From a checkpoint of a small transformer trained on Wikipedia: 27.8M parameters.
Each number is 128 + 32 x the weight over its row's rms, rounded and kept within 0 to 255. Layers, rows and columns count from 0. Numbers have three digits each. The size before them is the row's rms in percent of the matrix's.

# down: layer 3 MLP down (transposed), 512x128, rms 0.677, rows 274-326, columns 0-127
# up: layer 3 MLP up, 512x128, rms 0.27, rows 275-326, columns 0-127
down274 100:103077154119127113130102098150177135099096091101075131197168170100127110111118201131146132140117100102080127099116126108156129134171078132126099108158137120131170089124145161136140146132106133117087127085048096127099159116146052084052133037125068172163146177174131143132147202118128131158114091149135145160104127128118119119133194161115136158092170146102132209106123116147146165180099
up275 096:097110136072129045122094111090157143095149172093113124153156181085114154123109118069154123122141149123083143119134168125119190144176132132142136143088140161094135147042139065114087137115172092132142153068111074125169090130080136149094103105132119164103129122110164123176124168076130091077148092098188154155069119103108098125177136146117106110112102106155118130217151133125155066168082
down275 097:141102127029144069138091119099136071133093151075138079181129152126171134136105148135105112100109125148132139162157187096108097097147121141133114097158159119132174113174137101116048177126114105106104112132114125148118083152119073149171142050169144178068072133161157164180185114109122089112118089099125130173101122080068105097097091105074110136149100132117082099147169133155158099158138
up276 102:092134154108109196197164118144119126126098164129111135145058165131110175098080189106085106101113127133179176147109112100090115147119105130086146180181155161104102151095164093107157102125084161103141058147134155127113106185095122131085133177168133082167134166137206101149129175129091129112105186182106078142153163168111138151140109095098171151079092110112139139147143150100074139073125
down276 101:151159221107151156144156130162114136164134164176093064161087125151103113159128131137096139103085161165144122139126159098170119155096129134107172084112094090070155088087125120122107130106127138056105161143166113103107111177112171130172160096145072198151116138152124134160112116129120158078149171201095153106129187088098113117160097097119121129111057127126139207202156121156148083127119
up277 105:131103161063210132079104217126131147099110122081078135171126147149131112134123148151118161121095170103061162124160176167119128165132197112132124100110147134147134107165126163144159120165152162148162143177102149188135131189154121137090133143148136194107166126128190127126169138118133154136139163125128137139136093124138154115168099188119128147157118103132187171115078090032130110201169
down277 092:068120137158079115129221086110150151147193091128175107094152134143179173157133169136149162141121154139154067093061128126134133155141155109171147140085132111120125132150133144090189107133119145123122098112152093090149137136146198118107143077109110174201088150105058098116149110203185159139164136121123077157104154119068079164129168140114181166080135123112090132088092129114130118111129
up278 090:168133191091174108177117102125160088170146104121116125140149172113068151176107167055168102198168153149061193086111104127136159133124200120136167114159099139140138104142064164072128153137141135122114140137184104099143124093133168104075131141186140164104153150106156123137130066127132144124146156114189117203184165124115095155069112118121108097114122128153143091165145116091146117118176
down278 097:190125188096155148092177151136170139123150132125104187134148087075087149172108147131116092191150160153128122140145040116066135131108174110129053098111145119135159103149178160068134140124146132107098151124161068094105109138100101130101145160156078160100174096124126103133152113048151094137201143084116111144100077103148145140146171149175123161161185126097124077125147126086095117140103
up279 093:172136121078124128140122138180165080123161099071196101163180125134143114175099107141114153107092119069054123094160128137104154160139100109148151125126114160152199110124105082174178133123121168164110131168145088086136139135176106181112152122135119126133146122157161111080128065162109158113144128120192109119198125071098119097081143112070155129122077111058095144096099149159117147211125
down279 095:154126160177148105077213067101160091141069140068137079074057092146140154106159127134116056049096120133117151095155107147143144091133095133156141065176119080118139163164128150121107104140087113141154114147141116123136195159152119135161122158143120107165171104134113205145099161106128114166109079182149165138114140065167162113104159127110118128118150154148128111084119136077117142185158
up280 100:168098114117102186137132105143144108162126132116135084098144158129124136133102184064128124138100126089151118073091118188128097127140146158108112152143133112125100074091160100108146046167115137141149160155122128115181091127086170108064084111114144095145139098066076153105120151075191202099114147191121201100133077127106137153136183078165107155101109156145159135121149116141183212135119
down280 104:139151185151054186139096132100117070148087146110133190177135132160138159134141139107121172078145188086160187098145152103167116156089059178154123134078147098118096137113142147152124154067124093107073138110123066126108172171116142107153114088145122173149175139097140078221189101146171109118105143143123152121109146178144147163094121169122171133124114157163108119066140104106150119131113
up281 099:137172101181107095139128150127164111142112093159164133173123076156063084115137141088139131073134111097099170108205124079113141079174100172170100178107065143105171105154114148169125160102137140128091080091174131097164151104152105126118094155144124146078167098119103130159074176130121169094087082072175088106166176144112098139162159179180101149096124151114137161116116118142095110071163
down281 099:173149129135152092113159094125175193128134101133153054155118132117070142130137165127101121140118129147101101088138190102140079110152080076103122062086170156055205142105127150159106143113097120115095147091081088124107215124173126118108086129133167122167073138077053170151099131108093121081147058133145125141112123104156152122188135142096152095091159108120138130088111105103140144148095
up282 106:102133087083123094149165132193148067149154136133136086130169120174146092096124168127036094158143106122132073084137116083121153114094091174156096193125099118111146104154153169142110150193128128065142092057173154133176176152124173100112124101144158146115124114131106139151136102102089145132108110085129128099157122143065118136134168177092158147180106169200087136100142110177061132127112
down282 106:179138157158114157120181115156104148117149135128122149099101046095200172124078141144233173107129127132130124140113066153129127114148118045125116106106078108105126140154099157171159122080157113151139099146125068122093138151118139153143089087104167132109133120134083131115115150144123218087137107092142139072162135154104160154173138078092175157138104124081110179143137085064089104164141
up283 099:178132105093142128138113090124163094123148121148168171122112113064105144118124175040093120137145140102124162171144140067133121081143148167162142094125099093039118132142114118176150087119162102142106075135103131142096083111082083084128149123155108098131110058201127162096202115131197151117094161124106114132151158120111096160132172124137123066071120099148195072112111086152146156113125
down283 103:148193148130159129158131150117117153128144099120114150114186130130137131150070146107113112104171159105115087157104096102168094183092091113158137075129127158122150164131143174091168106104075084127150139044136154141142093129080105201115118102128176115149112150101126147128152047114179176133146088138113066164128124116084082137146203121117115156135165101136076098039110096122148108133050
up284 106:062119070105160186107076152129135134166149127112139170188151150188085118125091168108096131084121093157091138093070174146148136089124129123112153107152085147139163072151117133182079077125116140131123156124150093120115104120133164132117148122066136169091132150173160169093115158104134133083058186084081147119127104130129069075099110131104129126120140076143099131104085201111098097197092
down284 103:097103121091077164107094156073137111163109163158071165165089156124191116093148078149137128143122127199148144100112080152141109082126182141143107129116147116127159112114163134166117125135109090147132144127093122161106130093121121184164139082132122121132135161103129081135105141043127115111088101041082149140103097025111110085113107112126160125082206125150155173087128198137081143137106
up285 104:109127150149098147122109126122140117124114094139159101134145086131106058114108096143126139097078134116131116141149135152151105067093107075089097159118064151097103144049151143096150075148071115136127105132129100107087144118131134140063128172155096107152086132156171084124070170087028148097161139144098127113147071099069140131241182156152160098105100135184089133105125143132146111154104
down285 106:134133143140058122169140183114167109092111095098111139142150117097167100110149076165144161154152106116118162170170114138178133141082094113121179054164162146168140093110149090150165192107171130131170124146142106131139118220072108125103114120134110113091131179119166074130083186178140133186130178109141075174138135153098115133155171112168156125157082149129145073094149113080180115143172
up286 096:159140072120081089136112189095052173147092114119168093108115144123106142143146190076139091089187165121157149116135126135090126121089060154100133156104128145133028118114089080141100123086148131126162129157094152123146139080139174182132126133100114175056124150131109157150190110150140076111125150133176129144160099105132145117133135129118055098098142078102104143152143104110071202129164
down286 097:097115152142093127084101147148110076161138166162083098161106131125113126165092109111131105208086123147157151123202092121137157090095138166130092139064137104114207110134169117110137173213111094164124138173176167084115109140121128127129128127157136110107063147182147186108103127134111109133139131075131100115152045084137152146113167103140099175127179142150177121143097106123080157164201
up287 085:153144165132171106138141141053155173099139172186069134145133119133152166129167126130125112104092130130112153095144120135169125063102131129125159115120109149189178176101078116130170143205135132144075097148140135130071124092115176085094116120132116114102093124140093089109098185089099107081097066241138096155156096103149126103167106151110101112148113130181122120068155153067169115112113
down287 095:114066127115159121099090126146144146118119063112133161075137113122191050156173115140151161143167086137055071093062105107136150142066169112183163104146125103117145131122097164140149135153117051133126173109105168089108126167117138130149120115080166080142136144075122120126099156135150066113132065100159074122099093132096097113150166108156138096151113128126188104137210171135088136116103
up288 100:106168132103072223177185140147152089104071170127125162172093149164055114155150102142139157141147082106084204132126122134110148159139102116108176091151088076174099143112138082156163114166170119131105136097138139130118135132108148139073099130141118097147124096145124170110101174124114111108167133126124087117056153114136207081127118104185122070106137140101124167114195161065120152122110
down288 094:141087116091174083148148095091150102134105149059121100160152136193082112147157110138180118121110142125090156077135118160136121097155090168160134115093081185197089093121094137189149116114129123111138126097164104152100103164078149114113115094037136124157131197151103107100128097074093144125137198210116120148130148128145116079170127158084129151164118123146154146181180137172164112130086
up289 100:188097182116138147128090143096102142189171173156125179160136147164138122110119203109098140160138137133153142136119173149109168165114125097103168135067070158104043125161141085077085105093153107149184122122143103174235098108153104114151113153144119091110132095154150134183137091103137120156135129147094117159077187117131128103154116104149116173117096121150149144191113120072069128119100
down289 101:121177120088092086150174109126131085117028114057176109178138137141141189185128112165105121090142143121157154156044148098129162181124124153114114117142155085093090106134196101165120113064106065128119161140094103107153203151091119112148129147122138152084123104185148085130110130147145089164149103116113138100118154131177126196126126093100104124142127123088111176146129094085111083156100
up290 111:129177135098174112109074134108120174090178093163186138139112071181130125170111098124138134104110171097130107143117140098099088123153101098130159127208110112068130158150141131185112158114152070163157124085089076117109095107128188147136118097103122152157137138130116159078165106078090173049129155103190161185114107126158175119056148122062097101153141119175114121118154099101138149125087
down290 102:139169112161139114135123143111105151192185174080143069063121058132128056136133078120172120146124135108166102121082123135168099131171081118134129177176105130078106094116185195151080101126118081137160125073173138115082133169113108118167158093128177146129138191165118107078149168102133130144134160073125176090096092139116151108128160052160145107108124106124134132099111124098069125129163
up291 089:095189104111097074152083113170106114118072133104128137148130141152156127149126094189171139105113131152126150132174145105147120095110142192170113077111096059106199143183131132124138135164183131124159153138145107158121135163089102211121098130089185116101130104143135132188163102142128147087098131141142197151121119189134111110156129129160082159173148175120089122232113114113116192139166
down291 100:118107213112124161200095118185087092166125151100069142130106141095147054128137152195117045100131115219076108136138145170145130110128146125124123147171111093112176165150087124107148135103093050138123154132098134106102120168152106176197161112153157103159103129105144126102104117149217136149150059081117119139135111160122146177139116095143125079130136118127119142108139154123170136153144
up292 117:123088103111086081113094144205161146108078107116174101084095147122076160125089109068138131087130135099099101188142201191139151150100162094102155121132069148164137099157179159134116185168159107117107128087091161139183144128138081138115101103151175129192153136122145160119124197175108093107118155150097109166110099180110131143140164084138140149085132151113094183195104105096120135140154
down292 111:120128105113153190104111187196086080108131134143140119080162146122165176089134104115102119137126129106130096184110099153130141175145076084101154127136120073122145136129133076168148111164122054097104087152132113116139146118172149132166159150132135143100055193123099113156107149078141162118150197137092136127115063067123082038163160139149145149147075106096106150157156165120153128189171
up293 087:087133133160089122124141193197193155185079149157117105207097120127075126102116133112164122194132093167125095132137109142101138155090090105105196118163115184088112182072135083094137144088151160150126146114080104106171174122147123108133072156143099113135112125092168139143107081092113152176115091157076129141139175126089221162093119076127131133083143116131142153137131167133147103112145
down293 092:057157152148057120145151097121074096115110103102055089083125156116167157139156113140111143118088092164154068130152142123183087118177148158079170106101159095092195130163116190183145121104092096109124162101098154137103074185091143158146169120166144149095094141145110067130088152122144160144131155138136077123135141135157115170117157103083109207138167082103148175140093115117138129139087
up294 085:115110093151065199167072126121145169128132107138053118184225088174151116152146113190056138141128149117074104103091153132123090109156144118123117183127124162122136159147157081188144114128101161145101101159134124158119132143140098120118092114184115137121082154112155118123065103147144141124157121121086091131107045166141197119117122091154083109103080180143139125081111128155176098112133
down294 091:131122114097152093097108157118090114151192144134096111105124106157143122115099193107134156183149186122130166138221120114134137156141171146106108089175213156198129111112113193076134127104098159160077123193145129155127163152108113129090115080118108104152082134112161128169119113146209089069130170061150093161161106131096151097147153110149112115118099122148094110198133162117149147162147
up295 102:127162126124107120080085145182144111158100170101202089107122054125133107138103140130142125034191114108156181114143093123091182130141154086100116125115127165110086124126107150091103103110070131143108122108100185122174160115124108134081135152190069085157139115137098111149108151105145160091183118099131179149104111180091101089153154133108156168174135164108131065178086164137074123143080
down295 092:111150177175154076140140153184103110126175096084118128122138167085129083153127131116143137118179130139146073104136120178176129104164130136144139095189133169090150120083091189111108131110106078145097174104141137141093115150057070114109115135088191101128096103093096102069146162104182101120151110118124093098104119162189139119162074080068103157128133070133137163136142141200061125128094
up296 098:116122092115168100198065142147095133081095142155095150152087063111123126135149132119108054099090100118083161142086166132164216097107146125177174130082098098144122172115146118137058138087143177099096157096125115153140112162103105077159098124135125088131113112133127086160157078138066155135128147111066114132143122146135108134205128083155110097140099108125105181062110156165100182138112
down296 112:148117120185148141113114154107106111205074159185086122085144077119162100098128107101127119096148127117083124122143120102099184107128149165112168153152122082110063110086113118124200099086174119089050154156104142207134194171114151104087118027114163095111160136158081128145129147068109152138143081139115116163121114128108128137123134115155135124210134141121090182142154131130093136131133
up297 095:125155118138139059117088118151152161176209145179111079153151098089099137085131105057101125141108131078092166140151159138153140107160151141069163099087033148150121129127111143176168164115174118159227101146111101091108161119096064121101152134145116106160119146143078108145111167153152161100072169182170124113149145142084105129117131102165119111098113094098082115140149136124075101132115
down297 093:155065127167114146123194203090126102091203110129178113113161131138122147116107142151133126075155117120095142144147103131111072109085130131098150162075146118121147094096122145135118087080117119091079143067107155072067107145138157131171104108122193142064177108154127143147135114142181092186163140155107177096109138105175086134174160169087060130102107140097088114103124157066133095106140
up298 103:156102085134137131152137193157088109116136140076103136119162148135068131135176150118106126159098174115063064128160068138090110155160116136165110137148142062120172181098125119162097117214148160111178071159127127144125116126191107113088151071121158140157116090117123138079158119120154078094077178145160166108133120092113136130107084116086046122083169107088140157166180139118108149099151
down298 100:150130123095103090152094140146111055139093182117125106078144114122127139097115117138206214098165145133138100083138177179138093108100118112102149131119110056176168160117108094141132073156159092128091070119122110152108136124128043202125140119127145129142146065136107112095097097129157107113127105119245132147156187106093112099095114153117114114167141135117148089165141167130150095175123
up299 091:125114125160064142068139078195137166134128107119162091173120166127118178137094076085117094166091127169093068186140149126147208150103100146205137099153118138165114101131125108144090100162194172147086076094083111119121117173095160150130144099146133150097129083179121162163113112091094155143138116110095163132197074181144087124127101072145144155166139123131107145148101146099154142092138
down299 097:110104127067095208129113142138136116109136111163182087071135115071193097066140095167122132091157129155126178098168139056104069140120120152124162100107169094108120150112153127107167162116144049137065092180133066139134143155114177103139175121127108151126079121128122084175110116106160150136085186152112103112135165175134131115075182102162121160132153120062135117123112169135100121096161
up300 096:165108105149090146162140108143145150128098158169137195111112171127178109127132092104179110102112150112196125081181112118107166146149123202135107112131067118189102100193143154148159159122121168102112148162162110100119173103141133116094117134112168149088117126124108175136173122039150107178083160165116096152136118136127105154130166049066104149137091160169123107103140041166133104091094
down300 101:065087108211091100100150096107165128091115137125145134139138168130172076209129181118111137139157146172119152052128068069123086128113114151130152131150145112135142125109146130175122061117075128128123128123128182127115161150104148129179176089147130120129130138127161116101048172091111061118113169107121095069139052136172152101145112145142141123080140195124176135081143128156088163129141
up301 112:120140088106162106123189125116160124192047067142112124148161153055133137172146118154134139126095173071186094053182148149137092071167106139128154104121099153167159180099154168118084085176076167127115153120120113119126130142111093095127155117167152106172153131101168168082157073115119168080151149098123148111131088137107121123069104110149097084089148147173143149120157103150138114150190
down301 109:118120176133122094146157131138137083117087089127120155113153055189159127086108105163182148104182102147184045070154105099083107141137125184096112060155157182136092160133157123120101137115094143138134169169106120141143182078135097144079135128095160138146169119134085152106109126130173178158182149145104200121158091144125097141129148136116132122154073181136150134109220140125153118175146
up302 106:172180109134193109124157101162081096104084177146174120111124152128116100112134155108101146077112080124116082143115130099125172156138070101083181098166169124178186104110188181076130149175127123097032142086102088188132120076156139129114163105137123105173109093157106147107103105165101135173142134114169184122157129106135128150099078148132160150190078147150105114124144155069129122135122
down302 097:095162121110065159162111105115053151087114125119157110099138149092125141097138112121095140093098123129139174128081166134142095115111156163138156084092153081152112125081113204081106132110127081184126095105108125171121145195128126135187128118176133157130117137082124094117082133100164104172157160152120112118101153076075176231118111166060132111040139162128155120111086142132124182118133
up303 109:169161177166142178176100111110152132164144163102125106102155118150133068187094133146142158176138155121113193088087136162121084163132094143090103096123129115096131178069156087119081110146180168153192149106149133138150195158090129147187137123154145160120132131154107134186135083159134119129107137122133111198137098154110109079120113176123164093119078140197140073198171096125167156128161
down303 104:161134152157100147166120143109169119136132151113118098124083126092147092126080098147148138163075166112105119076161137132117068195078116158143090118105120147124129102082172159122123122089123087166219182130136141161105151148122144136086176170090084147094175154132159150126088123063134219106093104077117179134137171093104090090155132125144079100054185094138130087117150148149118151145096
up304 114:090143101166198161105092127129112078130077174079074126102149031130125090124107095108111128090089092082146104060101125089090132194124103126105100166092147110142065162135154151170119143185148135114176148145126142092130092123113141114143138148204153154183166109099144107123098151106174172175124139121084085108145106158107061084136146120109130148136093120119125116176144135060118164109094
down304 104:080101144137100133141114119068091129148111189087084118090123077085108138155081128134125137147124100148210151108117086093077108115104102132133073166079138088113147097113135181098083208141079159152160136174145118112117137064155091103134117187130171163148082067135121143092123184108124157105139104077075096094136086054143141162118132109108126136156165140101157135153142169111119121104060
up305 100:101150090115147099135142152130111120166071121110160107082091118122162134175106162078146088094088146108076097119155145140122152119133156119113169158116129169178150157129094143189161145085142116144129190108113101142111109163119235106079174143167131145129148134205101142111133089100098088113107178073171137146145072134122093084127126142117118150149079139059148184108120081105047141183108
down305 094:123100100155108050122027128087121114157101138102106108097088089115128151111122108097091135171144129166084120110148096146075085069116066142146117122145104178133120121177137160136155123146132108109167143108127152130135229132125077130156130166122062099055156123138080107148129151045100126135133163117142121152162169121106175096123151142119090081107164090116089160108174110127157187138175
up306 093:103045150155105123157077121093130071143123079151134130093093144095147195101083163116086168123134076117079141158081150130130128100156119160104137137157173146128166128111132090106076116173112124105121120119067118194106117179193177132159061145169082165109206164130111133139105111070199135124141118130130139214103075117095101106141160107119157129152121127125139132138156087115175095129136
down306 095:124170097194178070123137041087163107111170092046234093109118165084162111138180149163114068148121100139117130162111124140126159128097115074130055096157124127109123127131141115165164147171133119136094158121160136136112150172166107134120142121151106081117073159098066115139101106137171102177119076132088148129099165136123153091089175145103115107156112081124073135147154131137138155123115
up307 088:176085131132149165087119151128133180132112193120138208184117172125058078075212125125163136160099088119147146121183144137136154111146108155115103090120113114148087110135144077160189120106125174109088120076125085131113095107125139158069177144137086122094153104168103107108161124074108171158124107143137184117098115142137093112115072175162136110148151132138188086128180137187123099102165
down307 093:140109174094180072113133110122110108123060106140109169114126091176114096083176079142154191133165121113133157107191064104121169138103140135097083099151164116139143139121103075168106119122146069080107148151090146080103103165103076123142165160121121158088129131130150126124178070163056134076084123171125156112175170109133133102164135088088103166140115162199130123141135113051134108139088
up308 093:126067085155059084151122091143134130139142110106098115157141099152121143111126130155100075114123108130158138073202086119138051146148124140070121092136106127122153104070102069134162115117152137095108128101125065149082154129158093112062166122140073079123086128111129145191126164114085130130136078086177199117158112116110100092085090107064148097135151136099102109165186152158170079106139
down308 098:111208099141144184124166142135155110139082156058147164119117141145138133201081098148098136121148140095164179142100110120152158160119053179142110152129066096113114156073128107077106121130058105168126115120129145116144137150147122067092186128195079191085128106101067102114166087117123075117115145130099126056128100141132095132116092143127111110177118123167159180168115117072129135128126
up309 102:086083188090135117141112094105049130104177133155094172199171116094144139131101090112176088114141116133067207101131158136106157140135104159152120077088126100136107124209096134143083156140156211092138109096135137153151166063130150126134101094144133164112162072163173151138109111146141131139133098125157128141164093141072099181114111126088108108134128148163094064151125124138185142077104
down309 105:124180120103111122073150126145149106234121134129135065160155121100111159114115180081118128154108147119144141121120164083116098144105112214135111115147185181143166140099123137082174162180130085115168122128087073117151156154081147071073110169155068167103097143135092146119131183097112132125127091117122089149160157115103150179111152111139116095097151109155098190109169141155044163114122
up310 116:139132088173066083120094118128127069124112120100122163130172133121117087120119117125142128065152078116130175116176158156126127135184118115114120122123193134135142090074140120161176133168115125100159160125145155144121175126119106181098103198078141117141185130083133101142174210111125113109126146127140105128138119135085141093196153095083074149167173083057098182149084094143122067159063
down310 105:168103110181102116153107113103169102152132101108179037086104114133166090128136127178124104140119160155132150147145131131114134116134138132140118122110135110144063137167176139113149114156141140166148136159153223070152125182056081129151108120093197087120152110074052117067184115202146167120094137172149171142097147111188094063134117157122160142125144122062124130137109136143125131150138
up311 105:140144133151126083174092126067126098177143164104126124148189138127141161182087133077161122125110192171080148128091127141134102125134126173108106136131112095154082179123163108132102145097124146063071113077114136152201131125084155125118124109077095120113174078158149166116144083108126092156098050068138103150124167108169143114111100098188126143085082113193065113153090134104098107171101
down311 104:130141099123120093117181109163194150095098165136123096105089076133099122189119124122195126099090123129156127098137138165139110140049119115108141112170146170092121126079137179138083141118152134117178077112197111133084162149168086115079126116088155137088183095139061127154105155165136089120089069162110188123162120116109158126090133145066078114063071110148170126091113176154156131134113
up312 099:138074079125129173117078127187104095137116079074151120099071111139147055132150139141069183075080099139173193154183178104135149092102170117072153080142118138123091105118188091100110158121123169106137117131170159158131160099099098112158154121122109112103138140105122086067168176131109128095141194135086113113116083138100124112064109082096120126103108144109095138114083179139120078118155
down312 098:160147108150179120093070184196162032136151107062156115110107122117068123144130160091147158118172107143073159143152127057124161096094118146181163080088115132149127135106097135174079131095091166092180149102122141128146121059088121145144138133096080098105084140094145130143161124123057131110096115158147136121130134151186107091132104094100149172162168111106074117099155148131138083082120
up313 097:158155131136131164126145109125114120148133173074166127164150129126077133102099196090127144109140107198095132096156102093176165103124141081091199137106139072066123120146177107083158165133144112138165112150140126138121114101184179172169117108139138121085125152085172138155118074066132166143095106111106167145118158142168184090122178171144174104140181219103139141111075078113154145119089
down313 099:129195137110147081130147164156171159174111190091099112116109158093090194146145077146104098154133095068091120138161124146171139145144093103124167117066125119065160115091150093165167120106146134149153118148147110150114097085196042160146141171145179151137098135124150147136070149083130110160161159068134195127162132118119104175102209124127165092164115126114144108131063155106125117116114
up314 104:142108152128123136171146172162161168140136122142090145066147086141154158151151141168058132131079095156163125150165226119116176120092134095077111131140100104113130219055088156145145148109145128095112161130109095122100113111169149103146115125113133193132159098154181206185207132157116121104103136105114152126118134117077142139130166108127171091113098121084141157184158105167145125160179
down314 111:154126144128074099144065183086087130183085127129152190125096109087186156157144130118139158120128158079161110146115141110108165138087198142114112167155111157095098155094103128144139130092108125085123106110100146118166172125102111107186140147104157160126166149115122136168124125147032119069149142091147090084109150167162101168194193124166163101127095101050119147119133101157115094154196
up315 094:112105130157087182208182120139153068110168105144092142114159144177164153152124152110104149110117136143052083094089151140102128089074139114083123140092098141080059145157117085159182149135129174118045146149146163132121153177093101185184088106107179128151159116102128102173087104116094195099109126122125066105125126189152094101146119147102128108130109140134124135123063130114146111136171
down315 094:104133137111183085146099179120120110163146130087167121170081142079127138147151153129166110126127152140153114097131170150167144115113107120157119132188125173137152070128066192114163133144155161117102112093146135035192155151105110100076119137145088125096075070151111156128172070058109116154157128092109026155116151079138147142178116136102169135142186081114123160153160136115115133132084
up316 089:106072154087160181160115171122205155112143169131073151157120136151154105137128135079129115118116094085130160142106144079122181130109118122106152134097149109156128144036100110118091135140144187140100132182117122152109074188066184138160062110141101133115118126137136151209053163157089166178139171153157119109188139126137101128140104079116116124137103098161105072183110093117150151116104
down316 099:178096134115132103072120158142136128168115124114129048082127119077168124126129119195134160106108121138104153139135117084122143112133135172120133160113155094158148141077135190081109151079084166186100108061138097119149184141149145116154038027166093089132139108154133187162116074142104144153105080144123157114145102136105113159095154119120138123142128075078105149129106196135143152153059
up317 116:152129099101174053114057166157114067134126118094213152149105153107110117131094109106109125144120100117133096159044078152133112107157099162172182110171104167119115083150075134134178107148151138174121128164110087152113148085077182122148119071105142071120113150100141151157114120187139123144106132117159074075115108124162156132108125205192143144156138166096122123111150163165078122140159
down317 105:153093116145173148121100127115110103115081091083103170081082175054162086111070159129129143128100185139143112164189156118119173095144066105123114170167140093155073131131114115106128069105114027107124148111142131209148089128115140119082201142162111109148105167122123180085097101103148127125075120128166100109116145148100107119107128136144140159177086101152099170161109170167113156158151
up318 087:103163129181126085102142126165121111115140152185106111118159137125138141071092157135133089134096136092147122099175100124134166025118194106109133119142107142107130154153078113048112124048163145165058139086094150107180095151073137158157151137171117086115159154164161117112068128102103149112093145140093071140134099225115115153139149161140175132114132131118148120171161134177141081134104
down318 096:126051140117118105183066103140151144088156136133101108099062172099117145081141152155183137145127169133175091105151123175135071134131070120134133142104126026146154147100072099124167071099179126146093101180165098181150073156113119107127097126171189128148167159145105163116105121086165112151109145102123106096188056133115107137133142140076165105164130134071101122108111120104146120147124
up319 093:185155162045139085144134159132133154134139143000168103175143142111088111125133113142096148116159127152085158095132194131145131111111167151107103098159130130074150148098145182109173145121120198148170132125190144159113150113120089089122113115115151107118160137089126117179099130128139136151120109124201112158078082152109126132123109137126133068102157111098108095147050200101161131122080
down319 096:110138119107157132112058102121161101153088139163111135091106117089077113157092109170117103179124119095131113118096180119107139096162103166155137132086146146081169085125135148159057142088060177082123140090189152112078183178169106154144090151128138137139160126185132164168126111159126086120087132090134176128113115088095140079043139151061155127168113126128119115093090170154176179158120
up320 120:098152168192168171166085116131107150122148208115105172141134106060124070096160114115108045124139145150136132150121135146166183154133093162108067142122080200119117130142122075117076126145143159117164132133148100091112122150158179107134069129158125090101155227116121101096177121119127128140091118110091160025110079124193125092115165122136120134106149107122127136125104113112151153138143
down320 107:102058140125099137130036143193105067158155114078136125141105125129132099133141076178130073111142170134131123155122134128136170064127099072161120096166069097105127125166160093134132107159128102117157100090160142137134193169086070092153105162143103148101107161076146121085104139100143088119113021142116106146179108124067102115156131134143093129111117092128133076110131124163156128063104
up321 107:139159149148107111178134125101127106123174080100120147156098111178150122164070101170147158172141095188114151141183164167100109101148158149132161138126108154198103122135174098164174158129103135121175145102138159129117181109093182145059147187082199085158159117126172150105113156095165113079087119097112112152158163135170171103134128159180179136117109090154120146142216120150177123096127
down321 104:138064189126156066097133147101157109160095111162093118160147109124158124149158137094136126117093162047135186123140122154106074140085148146161085149188141158158120116123193112080142153102120128128170160133126111147109190154154132163087112124136159142114115096171155173173120129133221141079084144129128146191143148095164107107128163131147137192169138059185129103119189153130115158092086
up322 108:094137074175179183168155104097152132137080139111099161167124169108120142148131172114149121075150158168126152146114175166081122091122102152166155076118094193112116109124147147107161137128155170094082131178151168097105076164096077176149075191136176138148156071114177125141177166095117144144129102126103082118124160161100101111129091132144195121182125140128214151142117099179112116107107
down322 105:137104112106151194129128102127096118170075111162048107153101153083085171147159206126139106123164111140143170123137167124143116109143116138124113146130119143123141107101213165128170102120123124100165104131125159132096053153091170188130145079112181082124078100119148139155113102041068091101163126138163068084097137164127162113109072151151142155126098124078167160163153152142130081099090
up323 103:135117132119087134158083063133125095148101135150101067138161066100121089138144105091070059106149135100089124120150171146085121103168205145156109100148120178076107135168123092097104131144128099135175170129138178180168146093156110073130136147165090136130088163122173069123163161109090154125094133121093112146099124120132143065157127088076121151106058126139180093130146060163145113187151
down323 101:102123156092055141099089168169079144180160105136130129157114135167132098137093104052147112166095161130103178122145087112103145171079117117070133091142087074169149138131162140113148160100055133112148113102151134067140180121154094122136089075133122142158094060111097168084194143126122073106119138124073186104120082139141127117137101110088101098089138202095142126142060112113135150129130
up324 100:155152091078181172164085158149113120104133140146153197097111077109181092117187087106069128131138176137108124113112121124119135147116126142061157186120193137103124108155181143176176153163110129118188105112137132104169193156111149099072149158169109086070108099081123106098125127155175165173078145124171142091095099127161123190074124168147117110100111124075155119098132104153124135091099
down324 098:166169133155160116068156116115113141147074117125076131139118184144138118200082123181112129144099144151115115121140050108130096171052162166114150113090173134197126102061164113102151103124143178086174176128122118179140164141149106110163170144179097131144122074177212127137076121122132142140128088167176141123083146132101100153150140106114153113095103104149103126154077119157177075109142
up325 090:141162093112135102147059115194112118135125098160060122108128148126141076159158124093125131151190116133117097141122133105117085129181136158149191102103144131184147105108118143095210200227105136111094115117105154162145133098083125124123115152173164120135121172115119158112165166091159163135129180118194102148142147146048134091168114110113126104138168179088166184104146101124113133165079
down325 096:124138161110169095165156137133119103154120131085087156139078073095103130047130102102144080123105140105114071099139119117171169086090145163105129141121135121098122100154155107084132102112164116123173114062106151118113149159236169090165120071090180108178090165177143153135068134103119167167075132102107133095111080110111132120114092082139109089152130164108178097154186125078108164115152
up326 098:151169142081166086177148095170184126108131120135224111149153097153147112105105084166147177120157143131141104167157148111138105125111182162135094143126108182079147123138146182132156073134159139104165100126191180139098177144126156126150139106131124141164094156071104154120139110168121159158099106150109146143182081092118185191113111099123156091085171111111186150190143127170139116104210
down326 110:104129136145113110170128098111121118055101158145079073095181119141103165161116070157157081164133148122063063147115094181105133144122143180179123127155123155138053106137085141149123076129163155167175098181183141104174116129146114132092188125098099153117183132089105081074098141085106140146126146091127145155105078097116089039132105122139142181131148097151143133127122141155158115179157